Each number is 500 + 40 x the weight over its row's rms, rounded and kept within 0 to 999. Layers, rows and columns count from 0. Numbers have three digits each. The size before them is the row's rms in percent of the matrix's.

# down: layer 4 MLP down (transposed), 2048x512, rms 0.0534, rows 934-1033, columns 0-63
# up: layer 4 MLP up, 2048x512, rms 0.132, rows 935-1034, columns 0-63
down934 095:483537454478458519498491470535476525466565539520492532510527451496447525517446427498453435512445451506475476475460491551560517493469440506496466478540454440553576445414516453426606491512464539
up935 104:465505508487457525589496498455467447497497536537454487494457541488486547565459499579521550456460520423456488493485444481502448492425512503481507490570572482426553542403541463485489482516513561
down935 104:481497442435494492487479519565548528495522524460452448503490512413491577555452492501495537514469499505503510491471486475477498485508450462503456554431499499589492582514552491555578518555498533
up936 101:515493519516551519474438506531527501480511468432472514491559468440468497513512483493409476488539454490502452467471534563490499476453517566482465546531493528473571513470515532445540527529556523
down936 099:487464502507582478498499466555482448505544477485487490600481521484540474491556453469467523523456482473526517515451524409457504502489579537462555511477454473506423509470485564520509484490522545
up937 093:465429588560468464474499488459436479464503428551478461526483455497458465456435502453560510550521536613489397507573495508522531527536500487487449513520440501490458595504434515546515478491489536
down937 099:609447505471463516480495551442492488485491447497451551434482498555559546396478535571479479496519474511530491518463447494517494458540528548511484508523522450468496554448524475482453439525507514
up938 103:461550588475535492506540516559495498518540475484474560487563512475533534448501496490529537471570515452569508519499503484527510478520626477496501488540511434490437453522479541469520536501487466
down938 101:458461477517480480511511535421449489456483539468440504502430505468484404511518547456522492515517470530437478491485444534443499501541498490589480518497554552504600481517509490545485472468534558
up939 090:484523433490457541507541611522448501530591520621512564487466453513478474496531531541530485504503500499449470552471525471488422466465572549483531505501508548482499509519477463484480505463468496
down939 084:489479498553530493480501470503494575489473534520516518505574493477522523464506482493490561462543502550511556423480515484445484516522461482504426484527481545568505541525479550529563528560502478
up940 099:501480523524509496558521467475386455519553487498522491500523462467488498500466530519530512563567469530494477477485447503502498483451542575491496565568466490486501468478480448497487449531473500
down940 101:441551458490517515520440473536544458526508457448391499499561571426523451550495535559469501433502450526427442543450544503545485466430526552465502492407504487559479530423480517547532554499486508
up941 106:571515472520542436521484483506532506502525583452380520528451549515568485471472449496502528456480441484537501536490523453537502498538445518445524544554482503474498487472534529558499446504463469
down941 105:499506513521476514511418539479511483543469464462488505494466540478524555510411510517602557485461506517488476505534501439486459448517539522523509492434510524519562570502551453504474466526481505
up942 100:503540510523530491518471528458566465513566533414444552461541504530410526426518549491382400488487539509465558493498410507486410477526437451471493553469515478508553463591481449473457502498521517
down942 103:529557569504444524508516485481522485601513517495464524530486426480517469479453534504540523524498533452533461466507484510541535522484560513510526471531443436519526531518567439534453440468549478
up943 107:529445460483496497539527509574523477503460442470425492468518486494521508468518508492495518547461501526492506502469454505487439439551584488579461571452482564429541545470572479502544533481468509
down943 097:488465475427476529572519525556549571524531488439550432521454476543491507500478572568514507559486498533464488428517521529398519387510509533503495534499490506518553486488558457501510399500464505
up944 099:432507446540536529522488475478498529511469530442477457493540549489526475513416482518489512518524508466498494447486526489463521479532500555547484544504521540438407522437411558471541474542533426
down944 096:480529492489507564471544602441409496517451518557450514526464498493551492452529520518497504479472423503443538447449407455518475486495525467559499519459509505475449477530566496516435437454519483
up945 100:494541448482509484472469540419493446477478534464497459493467590580468459473525554517484518529499437462585492529516531521434497447514480520501554509548435414484506498521506481531534412593554466
down945 103:571523427431500571533469468567446487522511557439540457465615464408563474557505394475454547450524560555433497475529491482501518511548523523563508512477559524509464530478477490498613503455445442
up946 090:465431512511461563459476554475495397492552490539526526491515508498494462502542489499501539476524468541484518495476615484514487521524413532496487417516549529527537516509482455517520431518485495
down946 095:436539499486539511444557479487530504503405470601571458454486458506511463524541414556486525529425518535485533493509428530525508401501494497448459499413501546579443520523446483503516629537521552
up947 093:438486448470514521495517585513437457542519518496618530440494535539500571536459465465498496501506506514434561509515483417469508491516526473448500443517537502576487473479501511529509437499577515
down947 097:500495556486494509501531504588561500433490477511518516503520481529499459551516482489514459519477502427499520524549556465532551490469545544503464517500489465478485379512484501508513524501438560
up948 095:539513556544460497532521550389468451554503501495478530514476468474577510491506540551544478482450426510549471468486506478491523512460570510466535507490455436516548526492492523454611510517462471
down948 098:467478456460482496468461458450493536537502451474494454512508485451485451543487523538417508450565456486580511515485514510481482484485503533432492428456481527497575488499457451550428451500453591
up949 102:494515540482500494508464586515457442535475471518521420539464457491474475483494490413476451494459546493504480488492510548503539498465472483441445574536474477492499491526483482500521501473491459
down949 094:549476510449423563481522490481512529473516524444476542517539444464414518524553523534524470489556535459476486464544583601520499510506496521481473443504507513422436519428489586501418468461501494
up950 088:438504469513466533481491460540458484443546477553450541519480498520493507445531517592511523487509501499520556433490462512555529494531510436505585462561497503489454490542514503499476498520474485
down950 083:452462603483526475440519484488516428492510510454547474479489460530564559463483483497480467496532489516501491507484418432497559513496474522654437486553511485496429502513506478520524489494508462
up951 106:535449503518462479543458503448503556494447528518454530598556556480514476507573524510560485555570416473479497500513470463526523478471509503521430544561493493508486446522479528434514525592446492
down951 106:481530387447521563486522442429442517466527482491436556484510495487514498530467432481483496521458533495506479529480529540555497541443576548542506514475512545495462487523462466543599502485579492
up952 098:481458525546460455512515495439489474510498422472503546537508487498478484499480478490538496543509545467555475439524508521573398496446432487535430472484488453476559525489416555548463518506535471
down952 100:532543516550440486528512543501479481467527454504449513444477465514424517447529558468513470495462456549457507553474511596577523490530525511501560576492469512547440489544510471532522480544503523
up953 098:507461481470501513516449407551415568491495426503563480500583471561458498553530518494495545463564489478436574481546501508563493435526499537439441495570464460522489504451461469535563545496496469
down953 097:562486466498543520473473445470549491373499507528496481501542471474556537510520519494510454494505472520447589526490502509495475544489436477452524569542495433438556421474432513498485472470483506
up954 098:556460514471569486514499530486585487530543545476516470577533567466513487462521421540469496424470487506489544487466443501484502496485493561517561499495512497531502470498451531559555491517526485
down954 109:563473513551526541497446559434455521471470464556520457471435550506506481461469514448559536470566559594520472492451524476441424478510556523489528501556512484485555418493575498490519466534455563
up955 132:567412504463474451472473564384464450548564484487478517536495520533486492480520497516479514517464463498409580557515536465479474465507470466580551538508567585479489402544532484505524536556472468
down955 096:570514419512437558513513452523536490544471544489499431482444483530435579455525505401486523501495487502498523455510501518474460513502555457571449444472505546504509587496481544463498570523519588
up956 091:461570496503494471590534601542487576521518492554444479510546496512496482471500459488530472506555452450530532543514471473499452571517507580552485485460434508520527497523491474450528521588490581
down956 094:509461443572401509438516554518495468478498495492515543453485505517555460488514425515518522493489497534511531483492472484497544520548521499490467492516532495535493469398374538593465495480486504
up957 115:498518512525446457500511523473444501440498441518495495596528471524512515429530492497506520404466509502526522538545520536479512430466473490500464426489488455514493468495455554463526541513480448
down957 116:517544516475560463463444456549438477475477463432431418540501459534517533455558509484506493491480502500517502457465472535505524450510466498493517487466481466488444461481516534466484480453488480
up958 094:519493515496611446499554517507489435451507554506495563519521469515512488516504562451539521531534514523471529455490428582525492527541520498504501570470518476477509447549483516507541502510466437
down958 093:484483513450449571542445495512463505574525525446538511454494489503520542492492502492481481495584500495487584507456502501437522500503480575520457482501558434537485578515463478501449564558491593
up959 102:506510511516571483524515545421475523446509556493488514508488451524561391539496452512531491451524474550456498514510488426487560509451477531482506521548437518567525496507468482516485454539491497
down959 102:408468510497420512484515449488528523569511461468474510520501473497463555522508519523414384525528506551554568473492558579508556435505597534457533489460505417514524597516483416465576500415576499
up960 094:458472430510454481556574538599538491465504454467499535501465525574513518535513581567541520429452426498477524478480580575534487539563529439549516448449481506470542525449522563484443440459459497
down960 099:481569570497501485536559504486447512472454470502494469476505469428579575508470464496460482493507508453491523567466488464497518543519487464442441478569477469482464470490486497449501488519456560
up961 103:541446426522499493509484421529477493575475476520477555491464477472498522502524511456540479475551499576485460508418498523463479445535565516488464549538552459482490500543495486528543446575528485
down961 107:422483577467554568461438492451556538470479549405500612526426533519517467522475516513464473561495523486546491414485527511521544473516508496549510488509394491567525565486486490497460518452485494
up962 100:558551544468494528477548550431496483590404457454490531431470520474459470440570526519562496503503523532478467489504535538518600505524575481436461509504532423478462485589461483555485478529518495
down962 109:446538534490456449542487479454495494540469569484470539524489444453496529488448524489514447543482474532544537422476526467494476532482432530539488539526471470540520509515572466542499469521429443
up963 110:483465499523478486454532469531467527422445465529442457457531545506482459543489468520496531555572510465531516476487495534542544521469485483448481504489498543405518536535438444447463507504464562
down963 095:473578480484514519511532412517541515541596523470527525534589459597465531515581523437495552530540443490460473532482529503463472526571583485571518477452498563487497457507493542485495491437471450
up964 097:479442509466614448442533538540458477558441500506513555520474544489482480448523479480515558465474513522467526506519510474557485443493544492495458517541514494487571514529501491488549541456489519
down964 102:496504551479484455468515509507517495464496530491465489495527563435488464526485467474496454478521529571541505519506500527515468534500459549441524520452494503498443532524470534536490559475480519
up965 098:500482424530488468498470486436485416485490537522444438521446557492505458537535518492472514457485475461517508473477506503593401466576462450504486490600504520479496392488450479575533488489479464
down965 107:537515467495551454471484528550497499504523454556527521523486575460548447517479504502472531473469514496553475490503498486524517517471568520449465513534568435555446607522466475461498538539490583
up966 110:455554541479471498500442469462456466479568525550525502462526519472534586521505511530511506549537530473495533469500490440577567487554498564476474465489525473488479527460502526418479550477462581
down966 119:456485522488511523479535556496515483503523461455448510541468567513489532528474541575530545614488489463505428537457486453559438520451547447461565441463461481480453593511557517446520480496458547
up967 104:448442447447414541509505533540505479470495489534469457500447452554467533507474490454552504527542510498498473526479467542548499476523563499482499490523504434499576468540472528507482511505471504
down967 106:464545470484495442476491489481460484474544525521516437568496498515541507470516517458519563547490547458511519457457469516466467492529467542459459501500586480469489446520478494513473431457553497
up968 089:485502517457496508563450520550452505518498500514390513558508507498467548538412551536468560470456593473482546490510486433492470534495495411513530490463526527464524537419533497497445519539470409
down968 086:453477512532482431576462465525496440465509452485554541422489559441578507485518569520444447521514491496481516440464484500503513479542544537550495571493476493483485538477456487460574514427435528
up969 104:531462510496512494513528498515471411459496514500490521527450419485405468520438481598502572527521452536562533547477465544523454468502437511536449520499454542463483481486452510557415483470436492
down969 101:577545554466516449476493432544491526464508505480437484511486527479509553521536489518551476453490461485585480476542489480503495495540571494495486554375546566461535434491441518559503560546447445
up970 096:409553506456458446468456555514483492522461467558526479583551466563533559566487459452533521510499431505553462537528450498545465366498536536496507486557449487516544457494481433525450535595428579
down970 096:505474450526547475471546422482534528467507473455471451517492497424533459477434442536465529540494523445442542455547504448514450504541498539484480520453501586518523518542470542510495509502543463
up971 103:435532450405572514473551524483458475504519514499501467491538469534452496476404527530458496557538434514455472543466428501498487481526476570573517448479519513478486533509506438621503504597515503
down971 101:514486530456512538559508497533468511440518487546443509581554542575583491474516476473434488518552494461510561498520562513446467409480459514497495499502475546497519487494547490511476436449442455
up972 112:393510503517462528457493490463573535485452525492482563491430442592473482502509510509500488469462456448547501489478480464481539475475439476552497502511457477449579506469466498476529566540522447
down972 106:466485430428548516462486524459477526472478546503451515531592567427468463528521494464487520541489496503520529501519446473498448488447513505527438483490505547487410459474489434498470466554453488
up973 100:489486419497523479528518541512493496450460434504451472552516511488520521492525495560513530423450484568568503461531498425451472477519451539512426478469521514586532475532517485476485505468520536
down973 110:499464514602477494436490596456486498568514473492551560466445477514500529513513521472520487484562532616459494480467480507441509479495468439558507437524437536570436464467608485490463490480499514
up974 098:536525570477532496505453495523478501460554568525500475422518542471566567574460501494453451515510514448507415484492547525601478467557535493522467500476484511424474541566550513500560429483532486
down974 073:547539531522480482404525464481499513489513548548518471545449449499460463502536515491497464582543485425530524422512523475568475500433506435544489524513466544489542456468516557579488529529520525
up975 139:423511549535529500439468488554487466553531462478532499481548470530575501539502436443569394521485469568525493533520495485494478472522512494511439541540519481516520391544485552589452521506492534
down975 139:498523505504505432491507428498516530410520445476535541515545519504575582495434499453481555578464486481466468507541475471493544518468558512474538435508549478528504534518486466523536476477537541
up976 096:416455544541493490525507461509435457474500535446486474456421474473485527468453482553492516438411499421541538499572520577522430541520465456458505495507459478475603487538515501516571490565544528
down976 086:476521485470495556524539493511465524529468507541472464544471457492523477487513512445500515505536429448452489425487445507512562573488478505592545489511441570415452492578417510404460458498529488
up977 100:512496598519512494449526480469551498515453499556453494509577550460511495516478418602484444388460481503517451394478556517496557471505477534472483437451491516453478473479484565452476493512514565
down977 109:463559449498472545486490516508545514507496537522461433439490457547473541542439462475445516496516569453522424538552474489511485485530535468430543514521462488505533572487494498483449464407503518
up978 087:563510450571521483485466522441482545486513482492487571481464552492428496531477518488464539542452449474475511516516521478442483477471550481485532540521464441510446579447539444510458498472489551
down978 087:539467502479479536530449482501482514542524547476496493485518488431471539397435569518518499532511511454456493483497454523475528477420547476595543473528497515458513523429466507508526568499537547
up979 097:512512537545528527481527406476481452521552526471509500446464470540538462503482510581521443547501484570537470537461439470519489490486546537560445493497446503522529456472527390482464539495442525
down979 090:476472485493422498497522551467536518514492495537466529495532431491490430509423492519429510482565536497461519504541556505505554429449432473498494496474478504495471540488478509577474570526537500
up980 099:503517476471477514478595576466517442524477529482425551508512524576489508540504564514461525486486550431499516497538480484487481524469473482545558495482557477499490502548468492507519454460495474
down980 101:486430412485505517547505497535499450502460443454507485486523480552502532499500432501500443553475507497489466514460526540561505475418561535451428524494412494477504432520427442606500453458571493
up981 105:457539565543562419543529489450396503451507422456531486572579540492550479505469469497502490514504552465520519549505449493521519445515488509531502574523518546542432524432509514537505416484537512
down981 103:501507462499484497453427555513483477468537559544490462461419533430545524475470514480546486503488513486454523483525532484418556483496542510484446524521545530553482448485492491543538433498516537
up982 107:470438457478547529481547560409481575505454577541469474520511560498466475456485510488514519473606540516495545524500515531491456465536536506503441489533431491430482400478524579468506500495556504
down982 105:512516504526493533510542493453482553527488522552509429513517455618516485455566548550537423508447517474465487478571528563555506480557462526524544498561506527479408507520465468476496520510489492
up983 091:558456545465554520444526566425490460433488471508507515448452454549473425503475536504514541554519547521498492533534550563545414491462546545502495510439506508496484544505395453545478507469530478
down983 093:509476488474482503540521460452534501488543505421547488546529471436553505551457512489544530526503494567522507453516456561519482511511574480541495425472553518470503473512550491506537518413444493
up984 091:514471497510544516503407572537401491483555460507458579519509532471476587473550448483492545484476496450446551477558526509484507456394462514436561487525488532558477511551556522478497461498536542
down984 078:475546495507446523484489500492515480492592488517464475447508446527479524461483472510507466502504575535526517482484495451483517470516473483539490494500532465408559448481498467534549589443470484
up985 096:542417416491517463529531384496513532475456476539410496464521529537529501451504506474503510442472478422525488542543521505482434471506516514483487509559456497494464533554508510557574474499528456
down985 096:531520507489476479499488497477517534520536533532562464481507481497513463538477504517455493552518519527515537501483565538578507511466472525485538444424538528515503469509499528503496452453467546
up986 103:511591502468561483489477518457446470426460482502496531531499516520496556537486567571488551501436475527460522484544502439479534500517472502490464577450479538517481527449487494520439527509527535
down986 108:432515514517498483422592494476513414470471513422517616520529481494554512536487519470541542474539475520494519496448538561477511525491487396498474546556606476504391546455508517514527453522527491
up987 103:504606508533502523536535456482502494510502513544600488441510453492503502462540455394529541492587530493496569521499431530514514484503476567516528409514492424499551516496510515454495534426495489
down987 097:527507482537484535419520503502512588501482434498468393454520535459457471478497433542515541460490542520482448457500535455508527472434544493469466523507468533561514471473502510498500469551508505
up988 091:472455476497506537456497459449482442520505530549475543546507439441528537477469522517509563451530508558517477520483479505456506530480469554462570499513564498531523489422473438526518516523545499
down988 094:555529505469491509531587473410483522468471576429489502456432544456520431577531510465474513464501492475404474567491471580494432460580469499449583567494470454496487539508587515493439516533490518
up989 093:432415561462475482476487519552426550524446522434457437470507477471536485561502460495541477491488455552528495441526465473573444556529435471495502525561533473542459460450486539555516490484457550
down989 102:486490594520521498539493438438574461518446506472549494484528478480568509428562519465437527492493435482488519504521431528497447498491477512473469510445472556451442467475539481471506544489506453
up990 108:512491512502550473556481528548448460457466522481506550581522443491547494501450463431498490427490564484507505497431415621534518477429507463494533460477524547457489530459458537525455437479516530
down990 111:512503520511480500497489461546513497519481442497502477500414534549472501486463502493531419484488548587531436484501517537476486462498516450521469455524442502571518491577617495498489508506429506
up991 102:490512480448466461487559440563522508478432400501481528436464448432437414557539488512521478463527504429486548480430482480456529474458560500478536553482520486491489505484548480558457424523487464
down991 099:536542544431527497483495449457459460480499500491480459500348521463590485475475490538493456516498526448457519549466545551490496434569574520513502478413545504481489488411499552517456523481517548
up992 109:517441490448550509435504476535435461562484553489516560469493522468477623478537429496425474521557519552462441477405440502527476503533490494544495536435487476532527527479524513472442528558524513
down992 119:457525504497513552507511562538564488528444562546496520568519564480476593485473454519516466509606499433502511523474424521501453494530539524460434510474436486515524486453493514444463467540489476
up993 100:471510466526499456476479435486544532490468532513531446472530512538474492488551452497463488533528436528443491510535503472492543518511474474470502590496460527510503489497511537553502563516441475
down993 097:520542523426482570573509506537454481517564486491459467511493492456490470454429468529475457428518555493464515543500498482507450461532505532502507479448515550450443434555430510443509522527492494
up994 099:560497443573472534453484436455504518527526499544500562465522453487495459532491511568511469530501470490564471486517488532547547540481555568513474465497396492430420577501479541527433512480508499
down994 109:490550500491488519511575511449528493477509549439469511522483418489435546563487439492527522514542553516503468488493528537462500570522524531537443502560515540525484475538522492501511569463488484
up995 108:526546492467571435596520469520504531524467546523470511499502516539567437510542500500546533536454517524452510499502552462577493545440504559478494457506480466452477504509574458504396448508477443
down995 079:525513553492474478456480504429476521546425486453494489531455515495436521493541487452542484557421498522478572505537482557486506509469477556549503456538544543465482475511472520534438555538528503
up996 105:584454497501524465505475472481536441507450506519570493470449469489528498533491546560562521468453484479428426557488478444525452484521562597519566511520504480499491491522468497586461560460530514
down996 119:514472564514525471444505484493517500478472459541549486556529496469523489463487467459544478560526494462526513580455472476513564496459406518519478576540478531489519536525510517556513575565597510
up997 105:478470473440515489404517470570474495461454526476565518496544480536470495526485503454457438521563469523517523550459534469436554493477498495552527516511483490486559487532421508496512530502552483
down997 100:421485499447496542557531487496544514535488537530492372506591506602541514456565523513460556503507486549489473497494528491451507552499412557504506449461468489526474466514477489558469463462498500
up998 097:488561509511552442461445536543483414456498481577548461407471493507525497461517416564551510485491469547491582523485421546552532483536518458490498606473477595526556542499458483468555474457471468
down998 103:579472483508534561469521509493550510509522513426439474509455450527518615537394501497468475525479508505524502528508405432522511457511536490508530438544515455425521541469543428514513457517548495
up999 106:508479591394506522547509498496464464523509519534511443481467543441509496464538546520460531546492518556518513510454491499530429489471554474481477510517500516554424422513464528496515500478543621
down999 106:540458528516495569470428437436496450538504497473517514502516490551451530481492622500524486549503460511450531531523535510498526522534544517485531503556441450501517496490468470486518535506476464
up1000 116:466514430595519540463521507455555516438503483465474517471518476489569441557527574467551481536466547479547487490510476545507464463525469509518457494579590570557454519493494459542456587545471494
down1000 119:482573422478428485478421485479530492496514520507436432513529479516516471588451491489445470506473461465545547521554518504495360515540545478525544486544500531511397516542478450482442471517504482
up1001 090:473543527547466526485492473503491524512424467489465458515482517552578531478460525446554468513554503543528491524464458428486511523481534486579487495470479458461440508435512531550502531517473571
down1001 085:576480498509464509558511469582476431482474525487467423501513506462462503528446484586502438467514575480475487483555509571568472497546459529473498515404495464545489433529422464468525446535494426
up1002 106:556424551568565527498460500518507566456472500520528498491467457576514558535493441483500418512472509489477484421535474474531423429489516454509455509428544472534474518469527447538568505506453518
down1002 110:554473523474545516525470563540594487483542522463477563506510510521531513515455542496470524520533486455536446466527528476521510456613449470463519429457481540531451465525532460538512501528509454
up1003 099:492435548530461465504592445537424478541503444531509495495482467523568503489533482520427533490513441469462472527507431477527539489434453506496546459542489512486563495565502501480476532525469468
down1003 099:525445520503439532479426459475517478538477537476442472524550395499525508557532569452546530481575472521528539509499506517470473525543508528466371533556556453529491453537541538530491529525525527
up1004 096:439525485537543559500495503570475485500465546482498441391476549427505561488496444534501565509508447449498522496524501520493536494494501443466546543552415477531520450538468564533476435433519454
down1004 095:431462451530463519565539441511524503433559484473429501544573485535528429568550490550573429524533560499479523542506495500477510516461570487499519485585601429499538513532470489513454536484550539
up1005 097:511503498455445442522452485534523495530489504485519513439492523614507566460513430554455497472439462534407433491496501459516481478460474556439530468495488451506537543456416463548496523489566565
down1005 100:475504501480517500448441525478462559545497436453525495472471543442511482484493430529544511497553425473527475495434551460516579546544476513496472486529473506515549447572501550441480448496524457
up1006 089:518488513532496540564520476464553548524518550476551519552524486499565487469589477553542500448516432481545534521485538542446518460510495470480510455433458494474457531522463477455414509479404463
down1006 096:434483504486469464459461464452478548438486431464486496514521439507535529536480556536580512472494555482508480507488472425524476431433536516535447485456406535520510479497513572528553553436480579
up1007 101:464464599524547562485508460513529497494524455423484458535569604491436432533531555525426508494512484508472521484505519452507461544506456444442565502550542530414527524541548460550528517434491505
down1007 107:521514496447472461532492513515477516478493464452483459429525458497586467508459465422469482546432510471512583527470494510490531582476524486485508459497467489516504457430479511471508531486481487
up1008 094:435468524485500483517473505496518415515479483528500475411524518537478517487470482460474464551443501510548553525542521558455458481526467502455436528449489523519488456451456511551418452475484568
down1008 093:432520557497507528517471476545518477446533554461475405516448537461447458492537433499530508476471505491483443515489505589493476484482492539473474468506526515499495496552493457569526512578535500
up1009 104:512506570478432504546543497449506527480535510509560485503548436510437479482449559467468484540477459474515475531464451468495509519535525506509435465505487441559401484487484532476469489519519510
down1009 105:515468527490457524446448519447478524490381437489455483501425471498475563522492460460475515476487484470461521474499513486525548498438462549543456486473515525476578476447529452555556508521599494
up1010 090:486508467485451441572489480536487596536460490541424461519556444466545560492482492587520490538539551479485525498485476480523556617559500507478396490457556534501485476449476476494490490500460525
down1010 089:466520527577461415541491550436565541492525548528502494503477590476446436467522487493509493467435517476470505556447498548543505514451469483501508519489503567529499549507474471569417526538505454
up1011 117:530556591491490512434491503424522619459528597438469565502505498488512563504465479535555463424537499515499536533503500519474562489536529520465502498464399518514573442558526456484489511515502499
down1011 108:492507488538526444422481535508504540575520471486423563507472468406519470508566505542482459579450517551518493502597471491493431415458510460376492502434472496529442541439522488482501440508428559
up1012 085:425560525490540539559566482472516504618522503530529501563487551543489475557468509553458503518519498502525540536580507531508481471528574478515516482542525487562520436540446437527537459483462541
down1012 073:468526585467492597409546439511490512539468527473509566490420541494514475460449436554526484491485409469499605508520502461447539539529445462528535516530538488544494418462484481526514555481527550
up1013 091:486423539552460485579378409537493506477522405485510536555545518516485431529481458411562454515505521493464565498463526435464510501536466477583489463518517563467454473460513525532454518574482527
down1013 095:497578470463437527486551585493427493501533480508506414588569544590491483571467478523499451580587496483498417499583509453561504518553493405466418465560459454500485453480474436514533475471558548
up1014 103:459454544487488479502490452521475478484498492445467501531584440543499539393485502488501472453489508431505485462529425564500572481446429502546438405507553550521513574464442432534421420508564505
down1014 101:468490432473566565568488476574461534487518465425521502415448537516455506543510482540544535493496453444452474551515496467442428559544503503511469471512541493542491446500434511513512565462503465
up1015 137:515527535527463511509531507483452555503510417520568571506482444508524464559499418505477561494508521529550518524492452482486504479485416448523526505399471520520530522482521556445500507486441453
down1015 139:460502513402498449463500429458498524500516482527543563517537466490493463471504528448531562473473451498560480543535492435499552471527483497532529485491467467555515497499508589481463529484485465
up1016 127:570500617530505523569542487518429506518514536465489428526511418469587465495560460468484516528484489466454495555395470523501515493449590469482504515437478486497455466510515525540502552488512534
down1016 096:510548490488479523500535509460539476559514515510510493476435615517481507473517465417490478496574448483473503508587502504445473539564487479614499514458541546489508510511385504516543511471478456
up1017 094:516446495617488533534542616489525468594498450523487551550480416555469486507492460553539419561491454478476470502544422466568494505504486599575518566519537519483565471456491529546530542514489459
down1017 094:451422542572440449544472467513494460487516499502530515486516512489514542541513456524471459493501438489436552534493472505501488520528516418535540554530455568518522514497414555569480556500542552
up1018 097:516526526517551589525443539535529491516538430501496449424503455503521518483515462375411442425472432501487526509473518555469542470517527577499480513527499416573466508603497485469436560467482502
down1018 084:489536500472520554563467489499547501451498575539484442513461497522491483416598500500521490502536506525505555514504505551526433497463515490543512429469519505516537497471460481489444513503465509
up1019 109:505468493557487478466493515485481497468506473502460514526515534522488470495575487489495509512573487537419476487552441499491469516443497498514539597498598461439478564534494483529524517466473484
down1019 099:528457520522439477499418483529551510514481475570533521438535532437527535454490591464487481483497539498456522511465493455458555422493531529543480554543499537478505499487537439544475407469451430
up1020 100:533467497508538453470590514532492464460525474455462456541456559437482490537480550545594456487456501494539437476397532520481513499588549563495543522484496456527486488515488476515527577539551570
down1020 091:509501582472448503527478497472493540492457469517489443556466487439561446536479556488530486423467450531480498456475516470506471501478508437547455453553465550561490475457466549517470412464501533
up1021 102:531554546514552485529424630481498505506480588506486453517531527527484495510449479547445426535508520471521475547506426513468503501508523479562573516443454496518500450499485522502438466404487536
down1021 111:482468433554433459479563546604536525500479557449620502435472534481449447496567495510536474516529476514406489492434587462435482509523509497509456497484534479523516484489516465549521467518496493
up1022 105:527468505498492472508480446537451542517481448453486509532396520395489522519513530426496445542523509508509500505462488512536421431493490528526582503494492422531509527437581474498468465572565544
down1022 101:533527482518504512539540446485504520559519486446543462539531453554438522470530547428512509496448553442502562500466547518506490494498501496523473483612511488547504553478513427500510507458492453
up1023 096:503505457532525518460477485507515537512516565539484558479548546542535481528438406567598493502535456458516593518499461481513434433477524531482503505468495463426510509479557467411491447378423568
down1023 087:518517445483561497417507463530501501490498532493424487478475571526528475500531501506453515497439502565487438540492525556521556516576481488570448540477548518512423433543469534491495525550493514
up1024 100:488482518456527554487515454540489500461474524560530497567560498452505504515484545486466519485505530459494429440463465469526566471521502498495510513602500579485547535536513440529413440452465521
down1024 093:456550571615506509504502506559500464506491583378513483447505457554549497468499527508504518535519527562508478542499515472470474518555548508491518513450502511462480456464485525489536458550547483
up1025 098:453551531393496509490539510584565488534498472414505556505510391546490545543571482501494459450524538524475478491568536464560532440557554438561554514465531497525478419458540455546496546455519509
down1025 093:502474484538500517521530479496427520445485508532550463538434499439549459472466543503502522497478497533475536565492489515508474502512537490513526574506535538528524459487511482555446546394442501
up1026 115:509489490500541572477562522451412472479511497555455535504535478550409424494484636540486478550544423517576531531488468514484536491535479461492487533504484488419531425544443544437488438598507503
down1026 114:523465501463522586625490458447522558508480522510478559438512474420511513488459519511539464438548439526630491536470518487505511525538537455487549464530480473522515488543522494479506442458425550
up1027 095:467499465477480460458459513569499523491519491496476453519451499588496550490478510530461486560443595435469521559569466526565486456496519464511538416486461491461483483484431553541512452492430553
down1027 100:513539480481510555469464483560499522537416491455445534513432548574513442544484448444487508518505513520463469542491567511481476451496447473450542476467517499445480459502496480418477498496486480
up1028 092:444427526499524548509513513540474502507535449532436537456502444509516526560616483485512473464549477497518547486513473564382445505466498500553564536549523445460530503535507556466505514474431495
down1028 085:477515493502532490531387476446426476476495419486543501479440533479551511579461538557546483483436486526505452560486536459521558460544528472478499475451441511550528463484485547504514491537501496
up1029 084:481442531506427496478474481415495532470521456494537439543431528522535519485469545537472508565426520512463630571462428461529500526523548542521541454549529502553446466448551578490435485483458469
down1029 084:568519465442540475519469485517559528548454526523523566463517495506505475498510470440529449442649482494568464475477501382519566520485497468508491515411459517495538497528501551533498453493602549
up1030 101:524407541523495509463526478564532389467487484569488433508459481443441434522536472506586523483497413576486511509560516473485548546439494415566550562510486512470431554487469456496481489520473414
down1030 099:530516582465482456540548499478494473537474589574447518539468516516513518452521446542498476453512426479561483522530542571508498503584521514490496503497578489467457503494548487550468467489584568
up1031 112:520507441536470513551475516457474438463467482575472489463507525463556505450481482463491511518559577506535532454494581488576535477530531384488495532521502479454481535511441467541446545477553429
down1031 101:568533543501489515478510479479494404471477472537471442460410539480460481495520478443469481551505594466529515461500493612534443488485510406581605478421536496495445461537471553452559465531494505
up1032 092:508468484500463492519446480526468503514417505565470428469486566494456459564422499605540570435516472474448525446461575461489528440533425558553477578510495514467468551539417463474510501500550488
down1032 096:432516556512451529516532531483538472590417481448461454417484459561486482496477449515524577482525461446469483459487592491488500483462472499535545502518451555490534504434518484511506520510493477
up1033 100:474464509535565496542460541575450487559459514461565469512493490472518572509482385586525514413524514477465578512530550460538549493516492501473485386444475528542410463498551561459488505547412506
down1033 104:510535478527521488448531465499523556443467548521531462516467520485505477500482560493527496505469468511490545472458589544572559526510558476507493511553467504563509585421412449495479429536454513
up1034 106:489482447483551513458586465453480427525498520573509520574395530497493540552579562473543584551551510547515497474433512508531527391438515480452438489481544490460546564456547545495442546504418495